{"num_hidden_layers": 12, "num_attention_heads": 12, "vocab_size": 2048, "norm_eps": 1e-05, "positions": "learned", "qk_norm": false, "attn_scale": 0.177, "bias": "all", "init_std_down": 0.0, "decay_shape": "linear", "max_seq_len": 2048, "dataset": "wikipedia_en"}
Each number is 200 + 40 x the weight over the matrix's rms, rounded and kept within 0 to 999. Layers, rows and columns count from 0.

# down: layer 5 MLP down (transposed), 1536x384, rms 0.16, rows 1463-1531, columns 336-383
# up: layer 5 MLP up, 1536x384, rms 0.223, rows 1464-1532, columns 336-383
down1463,262,232,181,210,143,191,241,162,188,204,188,167,198,187,218,227,191,245,229,114,231,169,112,218,141,159,189,176,225,159,223,154,243,184,124,179,223,234,212,197,210,158,185,206,162,271,199,219
up1464,191,273,283,228,175,136,127,155,217,119,163,209,154,242,225,138,195,235,178,175,187,204,164,177,201,141,182,140,202,210,255,227,219,186,211,126,249,174,170,164,206,240,245,135,143,232,149,205
down1464,165,234,185,201,233,255,206,192,214,186,166,222,198,166,150,235,235,289,238,153,247,180,143,154,248,232,230,251,230,144,107,197,262,251,223,237,207,172,162,178,166,205,151,163,224,197,128,256
up1465,210,254,173,109,192,203,203,186,198,227,180,179,193,268,114,151,250,159,198,190,231,189,192,182,177,183,200,211,164,186,203,216,186,224,171,169,197,169,147,198,222,199,283,126,118,208,174,262
down1465,212,192,180,172,173,187,197,233,199,187,196,203,195,160,233,224,225,183,217,141,217,188,201,117,178,198,217,186,114,157,148,193,174,197,238,221,177,282,221,168,197,217,125,229,160,217,197,128
up1466,103,179,294,185,159,173,258,168,263,173,235,146,196,122,250,288,177,191,296,273,175,184,166,222,181,177,246,180,217,159,265,245,212,221,236,244,254,185,161,223,189,103,205,223,224,143,154,247
down1466,158,212,238,138,210,64,258,224,160,83,220,170,216,198,221,336,211,98,117,207,194,281,144,215,175,193,229,141,154,144,214,188,192,260,222,207,217,162,177,193,161,159,209,198,179,237,221,323
up1467,146,140,196,191,224,191,243,193,196,146,324,213,130,173,191,154,199,226,160,136,125,232,172,202,100,232,197,261,180,166,232,180,215,189,267,194,277,197,268,222,152,216,152,253,194,144,164,220
down1467,194,154,244,204,181,197,249,129,274,265,244,218,210,174,201,166,171,274,152,151,220,175,200,244,245,243,188,216,225,207,163,175,178,141,266,210,177,238,198,211,221,233,245,122,136,134,241,177
up1468,167,253,151,185,189,192,252,129,165,218,237,223,215,190,152,208,182,158,249,234,175,174,236,324,252,172,174,203,223,203,151,214,170,196,186,184,168,249,204,225,189,234,145,200,196,201,204,158
down1468,168,209,192,129,239,245,187,228,224,170,150,180,195,214,208,160,245,189,118,183,186,192,178,155,188,247,215,232,166,252,272,232,161,167,283,164,183,195,207,183,229,214,152,260,280,167,252,225
up1469,242,147,247,266,199,125,128,209,203,129,107,190,273,121,186,131,234,226,207,264,216,178,199,233,190,279,291,236,243,128,219,273,159,291,149,179,155,179,306,163,136,220,117,89,237,105,150,240
down1469,253,181,149,332,186,240,128,270,158,213,143,214,295,189,285,208,173,121,162,184,180,202,192,253,222,229,235,140,204,112,148,175,220,259,136,147,199,212,200,279,217,217,279,127,285,193,187,144
up1470,174,238,148,117,222,144,248,173,229,146,164,134,116,209,152,56,228,279,189,228,225,189,184,248,170,185,248,230,284,135,202,137,184,148,229,204,185,252,173,192,167,198,186,159,219,163,262,202
down1470,193,195,232,157,199,250,266,179,159,217,186,151,197,185,172,281,299,199,241,240,203,254,197,197,139,244,199,222,196,243,187,175,213,252,235,152,297,179,221,260,215,242,102,149,240,186,216,199
up1471,83,206,208,106,175,162,202,261,196,242,233,220,181,234,196,174,179,182,251,214,161,190,217,190,196,213,196,161,150,201,178,196,151,183,132,248,196,187,214,219,171,98,153,206,248,142,181,101
down1471,256,185,206,155,160,210,178,206,194,264,174,230,168,218,287,208,162,208,232,100,195,168,141,246,182,180,186,172,180,183,289,142,206,206,270,263,269,207,227,192,237,189,252,234,187,231,234,182
up1472,204,214,143,229,197,128,191,140,224,210,134,157,188,242,241,122,210,215,214,214,189,144,221,194,250,204,180,252,213,200,242,222,219,257,176,218,200,185,183,155,236,254,214,194,231,243,136,209
down1472,191,167,182,238,235,267,232,154,177,236,128,183,154,184,279,140,262,208,227,235,159,196,176,233,245,223,225,185,200,170,276,219,258,249,245,137,249,205,241,222,201,193,172,194,159,233,151,268
up1473,194,93,169,204,193,268,202,222,226,197,159,181,244,213,244,213,222,249,221,142,258,224,237,227,240,162,218,160,266,243,185,222,211,190,247,176,118,209,100,173,209,158,170,279,261,197,204,211
down1473,166,226,192,196,172,166,136,185,181,150,247,114,146,195,126,280,176,264,214,106,224,242,145,214,233,174,226,220,226,211,253,198,184,182,193,205,187,179,194,200,186,210,183,226,249,190,216,247
up1474,232,156,179,256,267,187,312,219,198,251,150,172,232,194,230,196,202,205,184,209,103,144,216,181,242,226,262,221,192,177,113,190,257,229,217,185,223,189,225,211,247,182,228,205,216,167,227,158
down1474,157,117,223,217,238,182,185,243,161,183,219,200,242,186,189,171,217,165,173,186,192,233,173,169,220,275,220,221,228,175,220,250,170,208,218,216,226,150,189,189,176,232,183,169,154,194,277,204
up1475,232,190,155,220,200,229,250,125,189,202,186,161,164,210,250,235,207,272,243,246,189,230,208,195,230,116,232,189,185,234,229,202,211,143,257,237,135,227,163,177,261,145,222,190,223,145,176,166
down1475,226,183,169,199,113,187,186,247,142,179,226,179,220,163,209,233,198,201,165,174,192,202,237,126,165,206,221,231,288,157,153,250,202,193,150,211,244,219,162,187,200,252,238,250,270,249,173,186
up1476,205,193,239,231,238,186,219,213,189,203,179,217,200,167,263,180,265,243,211,199,211,211,208,234,157,209,147,155,264,248,272,214,176,170,191,224,254,199,176,222,314,221,237,182,193,159,258,250
down1476,211,188,173,203,173,241,211,225,210,195,216,161,248,212,186,249,196,213,198,204,173,204,171,182,257,215,237,235,202,177,219,228,185,244,206,173,160,244,212,190,152,221,162,188,195,225,226,155
up1477,215,249,205,128,180,178,185,197,209,159,203,171,186,212,236,264,142,157,189,234,163,283,215,229,240,212,234,209,188,211,208,248,183,186,148,178,198,198,221,147,125,246,206,190,169,216,167,178
down1477,192,206,169,212,199,220,207,185,206,234,190,206,171,213,141,168,271,223,217,154,228,169,158,201,277,197,194,220,214,243,199,170,247,263,211,241,180,169,161,168,217,148,142,239,179,191,171,245
up1478,231,213,226,221,198,154,198,200,203,151,192,214,182,213,174,200,268,182,139,259,224,196,227,213,166,213,205,200,148,244,218,195,230,193,200,145,206,273,149,190,211,210,202,224,202,142,273,178
down1478,266,171,222,154,144,224,207,129,194,131,164,196,185,80,219,214,239,186,160,189,179,224,183,155,202,174,144,185,225,215,187,149,196,218,200,213,185,218,124,185,173,230,201,157,211,174,156,215
up1479,200,208,258,209,208,207,237,205,201,169,268,164,148,208,234,188,205,172,154,175,236,175,206,197,247,213,192,183,271,274,187,268,215,154,235,231,172,215,198,161,220,166,229,224,249,163,170,182
down1479,261,217,171,219,164,188,196,220,149,164,247,167,300,233,202,243,183,166,275,210,209,246,177,217,230,133,231,157,125,188,222,127,176,216,175,238,232,224,188,232,193,144,142,161,188,175,150,144
up1480,172,228,213,217,190,132,248,185,139,151,216,151,183,232,171,193,225,191,220,228,229,189,214,211,162,193,230,171,235,204,214,260,194,231,201,186,179,180,168,196,153,212,305,125,157,232,227,195
down1480,162,154,205,172,245,220,119,242,261,236,218,248,232,142,147,222,142,203,179,249,230,202,216,183,208,155,214,254,206,234,205,142,215,222,170,194,204,216,182,288,253,147,125,224,248,259,166,271
up1481,256,143,267,175,154,139,177,136,240,248,226,250,152,251,191,204,180,187,204,241,169,274,268,164,214,253,233,264,172,219,209,218,189,172,197,234,226,314,159,163,161,166,200,208,203,208,162,150
down1481,249,242,171,172,166,164,207,229,233,151,201,150,76,259,174,212,166,181,229,282,224,239,195,290,279,267,219,151,213,218,197,236,233,272,235,215,202,223,192,133,224,129,179,192,176,241,213,193
up1482,224,130,197,171,162,225,212,236,213,202,237,193,152,197,236,172,204,180,174,233,174,268,190,218,171,166,194,183,241,243,179,246,242,230,132,243,186,176,188,283,247,180,205,194,221,213,186,147
down1482,181,191,149,191,229,157,222,182,187,155,156,163,242,176,161,203,170,220,235,189,187,137,193,258,200,174,193,212,227,211,168,226,159,191,143,210,177,245,145,106,189,177,191,201,222,203,170,210
up1483,170,208,215,125,254,243,138,192,308,179,210,255,221,203,229,164,231,193,168,223,181,175,200,165,160,84,235,223,207,168,264,163,146,221,161,254,278,254,211,206,211,215,100,247,177,131,235,207
down1483,181,260,202,163,186,181,156,218,214,227,258,232,280,181,163,218,223,181,180,177,235,216,201,212,190,172,239,197,153,171,237,148,145,228,228,319,201,296,326,224,182,183,197,258,189,200,254,171
up1484,170,201,208,177,193,217,194,231,185,155,215,205,214,218,193,187,225,215,180,232,239,225,195,276,190,200,161,173,208,237,191,156,156,237,220,186,201,224,245,166,201,135,200,236,155,173,161,185
down1484,188,214,195,231,234,144,163,219,269,206,232,251,207,204,188,132,182,136,164,255,151,136,152,191,175,297,190,173,165,159,207,207,186,243,203,290,190,213,213,255,193,197,188,200,266,200,184,183
up1485,196,209,214,233,252,220,168,214,231,256,175,224,166,137,241,270,218,136,231,165,144,193,243,195,158,235,192,227,204,184,224,191,167,223,161,172,118,196,219,208,207,281,174,197,230,236,200,158
down1485,160,185,206,230,165,241,232,170,150,237,246,155,210,198,169,234,177,194,169,238,139,202,181,143,169,225,234,206,164,174,232,206,218,299,272,191,174,241,116,200,202,194,184,183,173,235,284,193
up1486,138,181,213,220,211,170,157,245,271,195,154,164,208,175,229,97,214,200,203,206,220,255,228,186,163,182,196,111,256,183,191,210,147,187,195,198,210,271,187,241,95,166,186,225,214,185,214,181
down1486,283,169,201,189,274,175,246,196,179,177,198,231,228,235,200,169,129,256,226,196,256,194,225,194,220,186,245,211,204,226,146,111,217,175,172,175,210,96,232,212,216,188,206,212,230,228,228,171
up1487,156,257,163,127,232,274,275,169,205,166,135,140,179,253,213,243,185,205,233,185,202,144,269,205,230,194,161,218,176,100,224,185,123,167,249,314,185,243,176,164,237,219,160,237,180,224,234,225
down1487,243,196,186,173,212,197,159,181,198,215,151,257,176,164,155,220,190,197,201,199,178,184,236,194,189,206,170,230,215,136,237,182,197,213,225,193,221,209,199,189,252,221,163,200,260,143,180,149
up1488,174,182,142,143,120,261,245,190,162,227,157,214,242,176,229,187,193,281,280,267,175,176,200,197,239,126,120,198,208,223,194,287,254,182,214,218,195,245,164,161,154,202,217,177,225,170,200,226
down1488,202,95,191,150,198,210,215,226,213,138,253,246,221,88,158,199,173,217,75,146,185,214,207,110,209,166,298,213,187,181,319,185,163,225,210,200,183,178,206,197,206,255,227,185,188,194,228,219
up1489,290,199,123,162,205,160,216,204,222,170,173,194,167,152,214,205,324,172,176,271,143,179,188,223,90,168,171,245,154,253,148,181,136,176,231,231,216,170,131,200,286,220,166,194,170,234,160,246
down1489,188,256,241,192,223,223,219,211,259,182,192,156,205,243,148,213,205,238,236,211,167,248,135,189,103,189,239,213,144,253,179,143,233,164,241,240,157,196,180,170,216,221,166,214,213,159,210,223
up1490,196,128,206,149,192,183,268,221,167,205,192,244,120,191,215,239,259,219,179,191,276,182,138,223,216,211,264,218,294,219,147,196,238,205,195,185,199,204,242,194,179,224,244,209,125,219,185,147
down1490,166,220,146,181,193,160,142,156,227,157,206,158,222,272,188,145,150,165,252,201,219,190,152,126,194,283,194,141,177,146,250,133,157,204,235,156,239,169,232,181,221,228,248,219,232,229,226,227
up1491,215,212,206,211,163,165,234,207,239,231,228,187,209,178,194,181,214,204,194,134,212,252,243,210,176,279,122,187,245,243,151,191,186,178,169,221,165,147,151,200,245,275,238,194,193,169,213,217
down1491,157,216,213,174,247,215,184,112,169,156,149,198,189,207,230,264,158,247,188,167,228,248,164,196,222,237,285,183,131,177,175,196,266,177,168,266,172,207,211,135,228,255,231,245,150,205,192,190
up1492,209,174,187,194,175,226,220,255,132,189,168,198,162,237,179,246,236,247,148,222,182,197,196,121,153,214,259,226,219,174,179,230,160,185,219,196,174,195,293,226,186,216,208,187,283,165,188,198
down1492,210,253,227,191,175,229,216,159,189,118,229,217,210,166,257,203,190,176,192,215,225,228,250,243,201,183,200,219,188,193,197,202,147,163,185,216,230,213,207,119,215,251,252,177,212,203,135,194
up1493,169,230,171,192,164,144,158,233,151,228,246,149,192,234,207,185,217,254,287,164,202,196,191,202,194,194,187,177,188,216,249,213,244,198,162,152,216,80,204,150,192,311,181,230,223,238,107,192
down1493,201,186,150,182,151,254,239,206,142,183,214,132,259,200,247,208,185,216,205,195,206,273,239,169,189,275,147,189,215,221,203,185,193,220,162,192,205,158,223,221,205,268,273,202,234,201,132,220
up1494,180,149,226,253,230,203,112,118,215,183,161,162,250,152,179,240,156,130,203,209,277,161,211,225,212,143,155,168,202,235,245,180,147,200,168,200,169,231,162,175,174,205,223,102,206,256,205,129
down1494,249,215,223,168,131,198,109,186,215,189,98,184,169,225,170,243,206,135,230,106,221,135,224,244,122,274,196,168,261,196,127,215,192,240,291,160,265,212,202,202,166,205,195,246,189,161,211,263
up1495,146,219,155,214,175,204,166,117,223,181,258,226,276,192,144,215,220,206,231,166,261,221,211,166,208,235,145,148,225,143,187,217,159,197,237,184,163,172,300,172,238,252,302,227,267,334,198,215
down1495,222,246,273,188,165,179,244,160,169,207,171,254,242,259,200,203,221,224,198,240,150,166,175,154,252,286,173,204,253,160,128,292,189,257,175,230,218,193,146,176,244,181,201,278,186,166,222,221
up1496,209,155,163,217,247,209,239,173,231,241,215,252,151,212,248,215,234,237,121,196,171,246,145,163,181,232,260,123,211,221,282,161,223,202,234,202,158,227,124,214,154,177,158,216,196,223,230,204
down1496,143,193,151,140,186,157,240,260,217,158,163,202,232,279,177,182,204,293,156,186,262,189,178,243,142,188,139,143,266,172,196,167,205,186,194,197,316,227,195,255,188,228,217,152,112,206,193,195
up1497,277,158,187,144,196,186,221,228,137,164,273,149,211,257,248,132,231,181,169,122,165,175,171,195,162,191,208,142,190,246,258,221,272,175,243,267,236,151,191,150,292,192,180,162,203,282,240,151
down1497,217,214,200,129,145,149,188,167,194,111,225,195,206,276,289,173,201,152,245,133,202,198,254,214,139,188,266,200,143,244,194,173,217,199,120,227,186,219,133,213,216,173,278,211,197,230,186,163
up1498,223,227,129,163,166,144,164,198,212,162,263,225,151,222,205,135,154,229,171,219,257,186,292,188,208,238,154,210,155,187,211,173,118,223,190,182,232,113,182,221,107,188,195,209,199,207,187,197
down1498,170,274,251,122,161,106,174,143,167,242,170,214,207,160,219,158,206,177,141,177,214,211,199,240,140,184,257,139,162,171,205,222,225,239,179,118,221,179,218,152,110,183,191,271,196,180,188,215
up1499,241,168,297,218,128,182,177,200,199,212,276,168,153,249,180,157,238,189,239,168,223,235,105,205,178,252,243,243,187,213,224,112,220,256,216,196,242,207,194,186,159,228,193,141,219,218,175,252
down1499,223,236,273,225,213,191,61,272,169,253,236,148,206,221,121,214,253,164,206,200,178,186,184,204,213,177,256,205,269,195,217,147,251,292,217,206,272,172,223,131,213,193,184,185,203,177,192,224
up1500,194,194,210,183,194,233,187,215,139,182,207,104,241,228,255,125,220,144,197,256,170,160,247,168,142,215,190,173,176,154,206,192,201,201,170,171,195,154,199,192,173,213,247,157,227,185,217,285
down1500,222,231,161,209,177,246,187,191,191,236,220,228,253,232,297,187,187,241,168,226,180,211,205,259,168,247,230,218,199,146,148,234,188,197,196,184,186,216,202,209,229,198,261,261,195,194,170,242
up1501,160,234,255,79,201,211,102,326,196,149,250,187,185,209,156,195,256,208,183,262,158,195,251,195,65,246,225,234,215,219,250,252,94,193,278,189,182,164,187,175,215,226,217,186,190,184,194,290
down1501,166,147,162,183,220,230,240,249,248,280,167,158,208,257,300,258,204,246,172,189,197,220,159,218,212,239,207,176,217,149,251,208,174,261,223,134,154,268,211,226,171,171,159,236,238,204,232,229
up1502,182,185,110,208,209,121,193,214,223,137,191,169,220,178,160,254,233,252,244,177,141,188,202,162,151,203,193,218,156,216,212,274,215,240,222,266,171,218,182,145,164,196,159,214,183,197,215,165
down1502,182,141,164,182,126,248,167,172,236,210,244,175,218,212,282,163,223,229,199,225,206,247,241,149,215,224,202,163,146,232,225,212,239,205,184,184,253,115,188,186,187,238,188,217,212,161,148,159
up1503,176,219,216,204,204,186,204,212,155,237,236,195,139,191,181,239,205,207,211,170,217,232,186,181,186,187,177,212,210,213,198,190,199,188,186,155,221,208,197,167,137,186,230,221,131,192,230,110
down1503,229,211,232,244,189,205,215,271,214,195,268,196,264,220,241,140,174,153,178,217,164,132,232,180,196,242,184,196,185,245,153,238,171,158,210,180,154,135,248,208,158,228,218,249,178,238,219,251
up1504,187,128,238,204,217,238,231,258,295,176,274,207,170,220,260,189,228,232,176,194,178,227,207,166,223,175,218,230,204,206,211,281,237,200,289,94,209,293,156,213,99,152,201,226,195,268,252,194
down1504,213,157,291,185,222,209,163,189,193,144,146,182,128,231,222,169,206,204,223,160,171,265,127,128,192,181,281,222,238,191,174,98,235,191,179,145,199,218,241,137,167,222,217,212,198,217,205,221
up1505,211,131,181,247,150,174,184,245,182,168,256,261,168,121,273,223,311,174,137,193,197,194,238,235,169,227,166,193,209,306,256,266,218,187,203,98,303,226,211,180,229,139,225,150,106,235,216,204
down1505,210,240,218,156,197,250,174,177,203,183,220,213,217,238,223,224,254,196,173,173,140,183,209,258,127,96,152,142,168,254,205,142,262,258,228,150,213,148,213,204,186,163,282,176,184,197,241,182
up1506,86,283,238,213,244,232,125,266,196,107,256,216,134,102,152,179,262,285,231,147,221,226,186,206,133,125,133,193,160,180,200,192,252,210,154,158,199,141,181,226,157,203,189,133,258,212,190,111
down1506,171,213,215,180,202,174,223,246,188,251,229,216,246,165,202,98,142,237,181,273,191,165,159,121,130,162,211,167,108,234,178,271,215,177,221,197,267,226,151,181,186,159,208,151,255,253,246,158
up1507,206,198,227,293,170,182,271,296,233,171,172,242,183,188,242,207,238,222,172,159,217,214,194,209,202,197,272,124,159,196,284,214,214,208,184,226,166,185,148,177,185,241,151,212,203,228,204,239
down1507,126,224,209,160,229,157,237,184,212,218,207,171,221,241,182,214,191,189,236,162,191,256,158,192,261,261,149,219,235,249,174,117,246,277,219,112,176,240,130,184,214,205,205,201,208,215,159,190
up1508,149,152,244,141,136,200,191,197,269,225,200,159,196,256,144,181,193,210,186,266,195,150,262,141,259,200,228,129,196,92,231,221,235,150,187,118,198,209,237,298,165,300,90,130,249,221,270,192
down1508,257,219,220,176,236,223,104,189,198,235,206,211,262,225,200,230,237,237,206,176,183,185,198,189,210,251,247,214,172,194,187,180,188,209,206,209,187,206,203,202,254,198,216,171,161,168,202,188
up1509,198,185,208,211,237,159,190,225,192,116,251,199,210,172,220,109,193,151,201,138,212,146,250,231,190,113,210,172,181,141,220,168,292,206,167,151,204,161,214,197,184,226,159,169,227,192,239,222
down1509,212,189,177,226,229,230,232,205,215,187,213,218,217,196,277,183,154,239,182,134,214,163,227,208,156,188,185,256,182,214,221,244,207,198,202,166,166,133,293,272,211,212,204,244,169,167,210,153
up1510,216,193,133,209,176,156,220,213,180,132,189,110,174,175,246,188,143,233,288,158,138,160,263,179,206,228,175,204,214,190,221,252,191,152,144,190,234,197,210,124,276,252,232,224,203,295,194,217
down1510,210,113,157,236,174,120,214,190,202,185,127,180,150,244,194,249,218,268,176,216,211,236,191,162,219,246,136,194,220,204,154,252,156,158,166,157,235,276,102,176,267,226,203,240,241,201,216,144
up1511,298,207,205,207,207,204,221,220,204,220,226,212,168,254,103,252,196,242,210,156,214,237,177,204,228,157,182,219,179,211,188,186,219,171,131,177,188,329,222,192,187,155,171,239,215,197,210,224
down1511,192,235,261,122,274,120,207,149,167,243,225,198,204,185,152,174,180,230,230,179,210,178,140,166,237,212,190,202,172,254,187,129,223,190,251,209,201,221,253,226,146,116,202,141,240,207,212,227
up1512,159,170,192,172,161,212,194,206,189,261,215,160,179,226,241,212,230,122,270,278,182,235,222,227,232,167,208,156,262,240,237,254,199,253,229,241,210,240,203,234,202,153,244,227,207,215,237,168
down1512,143,225,205,135,156,307,191,218,156,219,194,206,207,162,210,214,229,306,208,165,127,173,137,206,195,189,172,112,204,211,133,219,215,204,196,207,210,206,193,218,127,204,162,205,190,240,283,269
up1513,238,185,191,184,228,161,151,230,167,204,215,182,213,232,203,222,196,184,193,198,253,219,138,296,307,230,187,209,207,239,260,220,128,242,208,220,132,147,205,225,165,198,171,226,208,204,171,127
down1513,233,245,178,258,140,225,184,156,146,174,126,169,188,229,261,196,251,212,151,190,220,216,259,227,123,185,156,170,166,213,167,254,173,233,102,207,150,223,196,215,164,227,223,231,173,204,185,242
up1514,160,164,176,236,201,177,187,274,215,272,216,286,190,218,225,152,175,190,225,200,190,150,237,220,161,171,223,174,203,190,154,216,229,227,251,223,263,202,175,202,208,203,168,202,209,166,230,211
down1514,218,198,258,206,113,194,170,259,196,237,154,162,174,225,167,208,100,213,203,179,232,241,177,272,168,175,133,168,237,227,215,197,215,238,270,209,240,187,249,178,188,264,185,192,231,188,174,183
up1515,160,233,205,167,160,200,200,198,224,234,216,209,215,224,259,138,166,193,228,187,212,179,187,162,158,215,157,249,182,190,189,141,184,245,227,212,199,219,213,169,211,153,224,267,241,215,169,209
down1515,192,258,179,145,193,178,188,214,258,154,190,153,253,194,171,206,209,194,240,204,231,198,212,205,232,160,249,201,247,219,224,196,206,121,226,240,245,179,209,215,187,198,238,250,137,185,189,185
up1516,166,199,262,129,257,176,261,224,208,160,161,263,186,178,197,223,226,189,173,174,182,183,260,260,199,258,229,168,126,155,174,170,155,182,167,211,196,178,188,214,257,220,201,215,178,218,196,221
down1516,213,183,184,201,161,205,196,186,210,207,228,165,200,244,178,213,185,235,177,231,241,187,197,237,193,254,203,195,178,228,206,257,222,200,210,217,163,168,211,187,210,159,209,194,227,150,163,257
up1517,188,207,207,245,166,217,242,155,214,173,144,214,181,166,196,185,157,264,189,164,109,162,230,140,209,123,178,239,197,198,263,259,191,203,164,183,202,212,196,169,174,182,278,138,231,178,180,170
down1517,171,252,161,205,241,156,156,205,127,228,154,230,194,202,155,217,208,218,225,148,172,152,243,192,196,207,226,172,190,236,188,147,166,215,164,218,222,200,173,189,180,187,204,213,274,173,324,236
up1518,191,230,157,243,141,220,183,230,280,269,214,220,144,198,154,182,265,140,254,185,207,173,98,166,240,170,221,172,300,160,213,192,230,209,133,225,235,175,190,256,198,182,218,187,146,210,218,174
down1518,198,252,175,213,193,222,193,241,217,211,258,225,227,221,200,200,243,245,120,240,175,148,225,207,153,205,169,270,164,261,190,217,189,225,179,218,190,189,179,216,191,136,150,186,147,189,171,164
up1519,215,133,173,195,163,132,135,271,180,100,220,264,175,214,142,184,197,199,223,296,114,184,215,163,174,135,259,157,219,148,195,245,234,293,211,197,232,114,130,211,226,133,194,220,188,189,260,174
down1519,207,200,194,114,221,221,166,166,206,232,255,191,193,227,97,249,186,232,188,215,135,180,135,244,206,148,251,168,205,215,254,200,246,176,182,238,133,265,196,251,183,178,186,184,222,213,172,143
up1520,118,232,275,234,136,164,204,211,187,214,187,280,206,160,159,266,126,126,319,175,173,210,163,187,233,239,206,182,184,218,288,221,232,207,159,124,167,237,108,248,221,183,245,148,249,160,230,187
down1520,235,147,151,206,153,302,166,195,234,186,176,191,220,177,261,187,272,209,255,170,204,219,191,177,219,237,259,200,215,151,202,163,202,201,178,200,202,210,175,189,227,168,195,115,247,170,239,254
up1521,195,209,204,154,212,169,223,232,138,248,190,173,126,236,222,201,194,203,207,287,243,176,180,277,216,190,158,142,194,220,237,189,197,196,210,188,232,171,154,190,158,235,138,253,301,205,236,162
down1521,162,227,142,202,197,205,189,145,168,191,211,135,247,240,184,215,204,191,191,164,185,170,158,227,218,168,174,173,190,231,158,192,203,207,174,169,205,215,268,170,180,236,187,249,197,129,201,240
up1522,255,191,249,250,185,171,202,196,157,192,186,123,286,198,117,199,195,192,197,181,234,175,193,178,215,271,229,215,164,223,272,177,189,175,267,263,217,180,198,171,181,151,252,268,250,217,278,188
down1522,186,251,205,262,218,204,100,220,124,195,193,212,204,272,155,146,174,126,232,252,186,243,230,230,310,156,205,225,161,259,165,114,223,97,193,250,176,146,183,204,184,221,264,209,210,185,227,233
up1523,171,225,158,197,208,202,212,200,208,217,165,148,254,211,195,193,166,215,228,235,169,227,267,119,183,215,243,152,208,216,212,138,196,243,225,164,192,232,187,223,192,234,201,188,156,256,150,172
down1523,95,140,257,146,213,181,220,214,230,221,264,249,146,236,245,221,202,183,228,226,176,185,224,177,211,166,221,199,170,146,192,219,206,222,220,222,162,219,203,173,164,171,189,227,196,209,141,327
up1524,174,257,225,173,85,246,186,208,105,204,223,177,168,225,187,174,183,205,198,195,265,141,248,197,131,255,127,250,176,201,202,215,235,203,115,236,166,232,179,163,168,222,230,102,248,185,206,142
down1524,225,293,179,180,147,211,260,190,218,158,210,157,182,234,173,221,145,119,191,164,288,179,162,204,205,233,243,243,188,198,215,192,159,179,241,203,198,261,232,144,208,221,193,199,216,167,194,111
up1525,198,166,159,234,167,152,158,256,236,179,205,209,209,209,221,154,229,187,191,237,212,205,165,289,218,237,152,180,187,206,227,252,254,169,226,159,140,245,140,121,225,186,220,262,220,243,266,240
down1525,231,211,178,219,211,219,282,132,215,173,142,223,199,234,124,289,191,207,203,231,255,199,139,189,157,278,293,198,159,178,246,212,173,229,148,280,134,175,249,155,200,147,168,173,268,203,260,225
up1526,156,196,255,156,99,146,258,191,204,178,199,162,213,178,173,232,224,240,221,262,177,134,199,196,145,133,190,85,219,199,175,236,196,274,158,216,196,237,244,157,97,152,206,105,197,146,136,135
down1526,134,208,150,141,203,154,190,185,249,231,205,241,210,192,165,225,184,179,196,249,182,198,193,151,172,215,154,178,152,232,214,261,176,252,172,150,128,182,188,161,202,208,197,174,231,192,215,204
up1527,205,271,171,196,227,200,165,193,231,238,255,215,151,201,228,193,154,237,178,222,150,261,177,198,245,229,208,206,230,106,225,211,171,176,200,198,259,249,237,183,166,238,195,198,241,241,184,159
down1527,241,217,216,142,235,195,235,153,194,205,204,245,184,307,175,202,210,189,194,226,241,214,251,234,204,191,206,208,162,186,185,140,184,222,182,216,170,224,169,217,198,200,183,156,213,262,200,185
up1528,186,166,232,265,185,191,110,187,223,144,197,184,162,208,249,266,164,141,233,187,169,258,236,270,189,138,94,171,249,243,199,212,239,169,250,175,213,140,238,212,217,291,198,168,301,209,248,130
down1528,80,205,200,152,254,218,226,165,187,270,125,223,171,146,141,212,207,169,148,211,193,186,144,230,225,202,235,217,207,255,198,256,227,181,214,256,232,203,235,193,131,260,229,215,118,142,233,184
up1529,166,172,184,296,194,220,189,262,151,228,188,196,149,297,217,150,198,245,119,181,242,257,299,197,193,112,248,269,227,254,202,148,196,178,130,247,263,205,254,157,215,182,163,178,105,223,255,208
down1529,253,164,184,150,135,121,179,257,177,247,184,215,171,177,273,189,224,201,237,206,195,256,165,241,176,180,281,231,125,216,202,219,118,258,252,217,283,228,153,233,263,202,150,278,178,179,158,231
up1530,245,215,145,263,225,181,157,205,211,207,196,187,170,198,189,167,180,158,265,171,130,215,136,217,269,233,197,137,169,249,156,207,230,164,185,131,150,171,184,207,294,194,176,223,211,154,245,171
down1530,109,184,177,208,208,222,276,193,206,158,209,219,204,142,171,259,219,215,222,241,225,143,265,245,94,262,265,143,218,240,216,177,213,153,197,223,149,120,178,204,158,251,231,190,249,147,168,168
up1531,149,200,259,242,155,133,193,167,96,179,219,240,201,211,283,222,201,207,188,173,181,242,259,122,240,203,218,199,202,247,192,218,189,187,243,175,141,210,209,164,203,180,165,194,199,83,268,186
down1531,208,205,174,201,202,163,221,279,166,193,199,228,202,173,218,197,180,179,229,181,201,198,213,214,159,235,217,242,226,236,201,220,257,241,266,224,243,230,296,157,207,205,205,127,147,260,213,214
up1532,189,216,158,148,183,210,239,201,189,137,207,189,186,271,208,195,249,222,205,202,207,137,270,132,191,194,187,235,163,215,198,235,210,239,203,207,162,195,200,232,192,304,251,140,199,206,272,156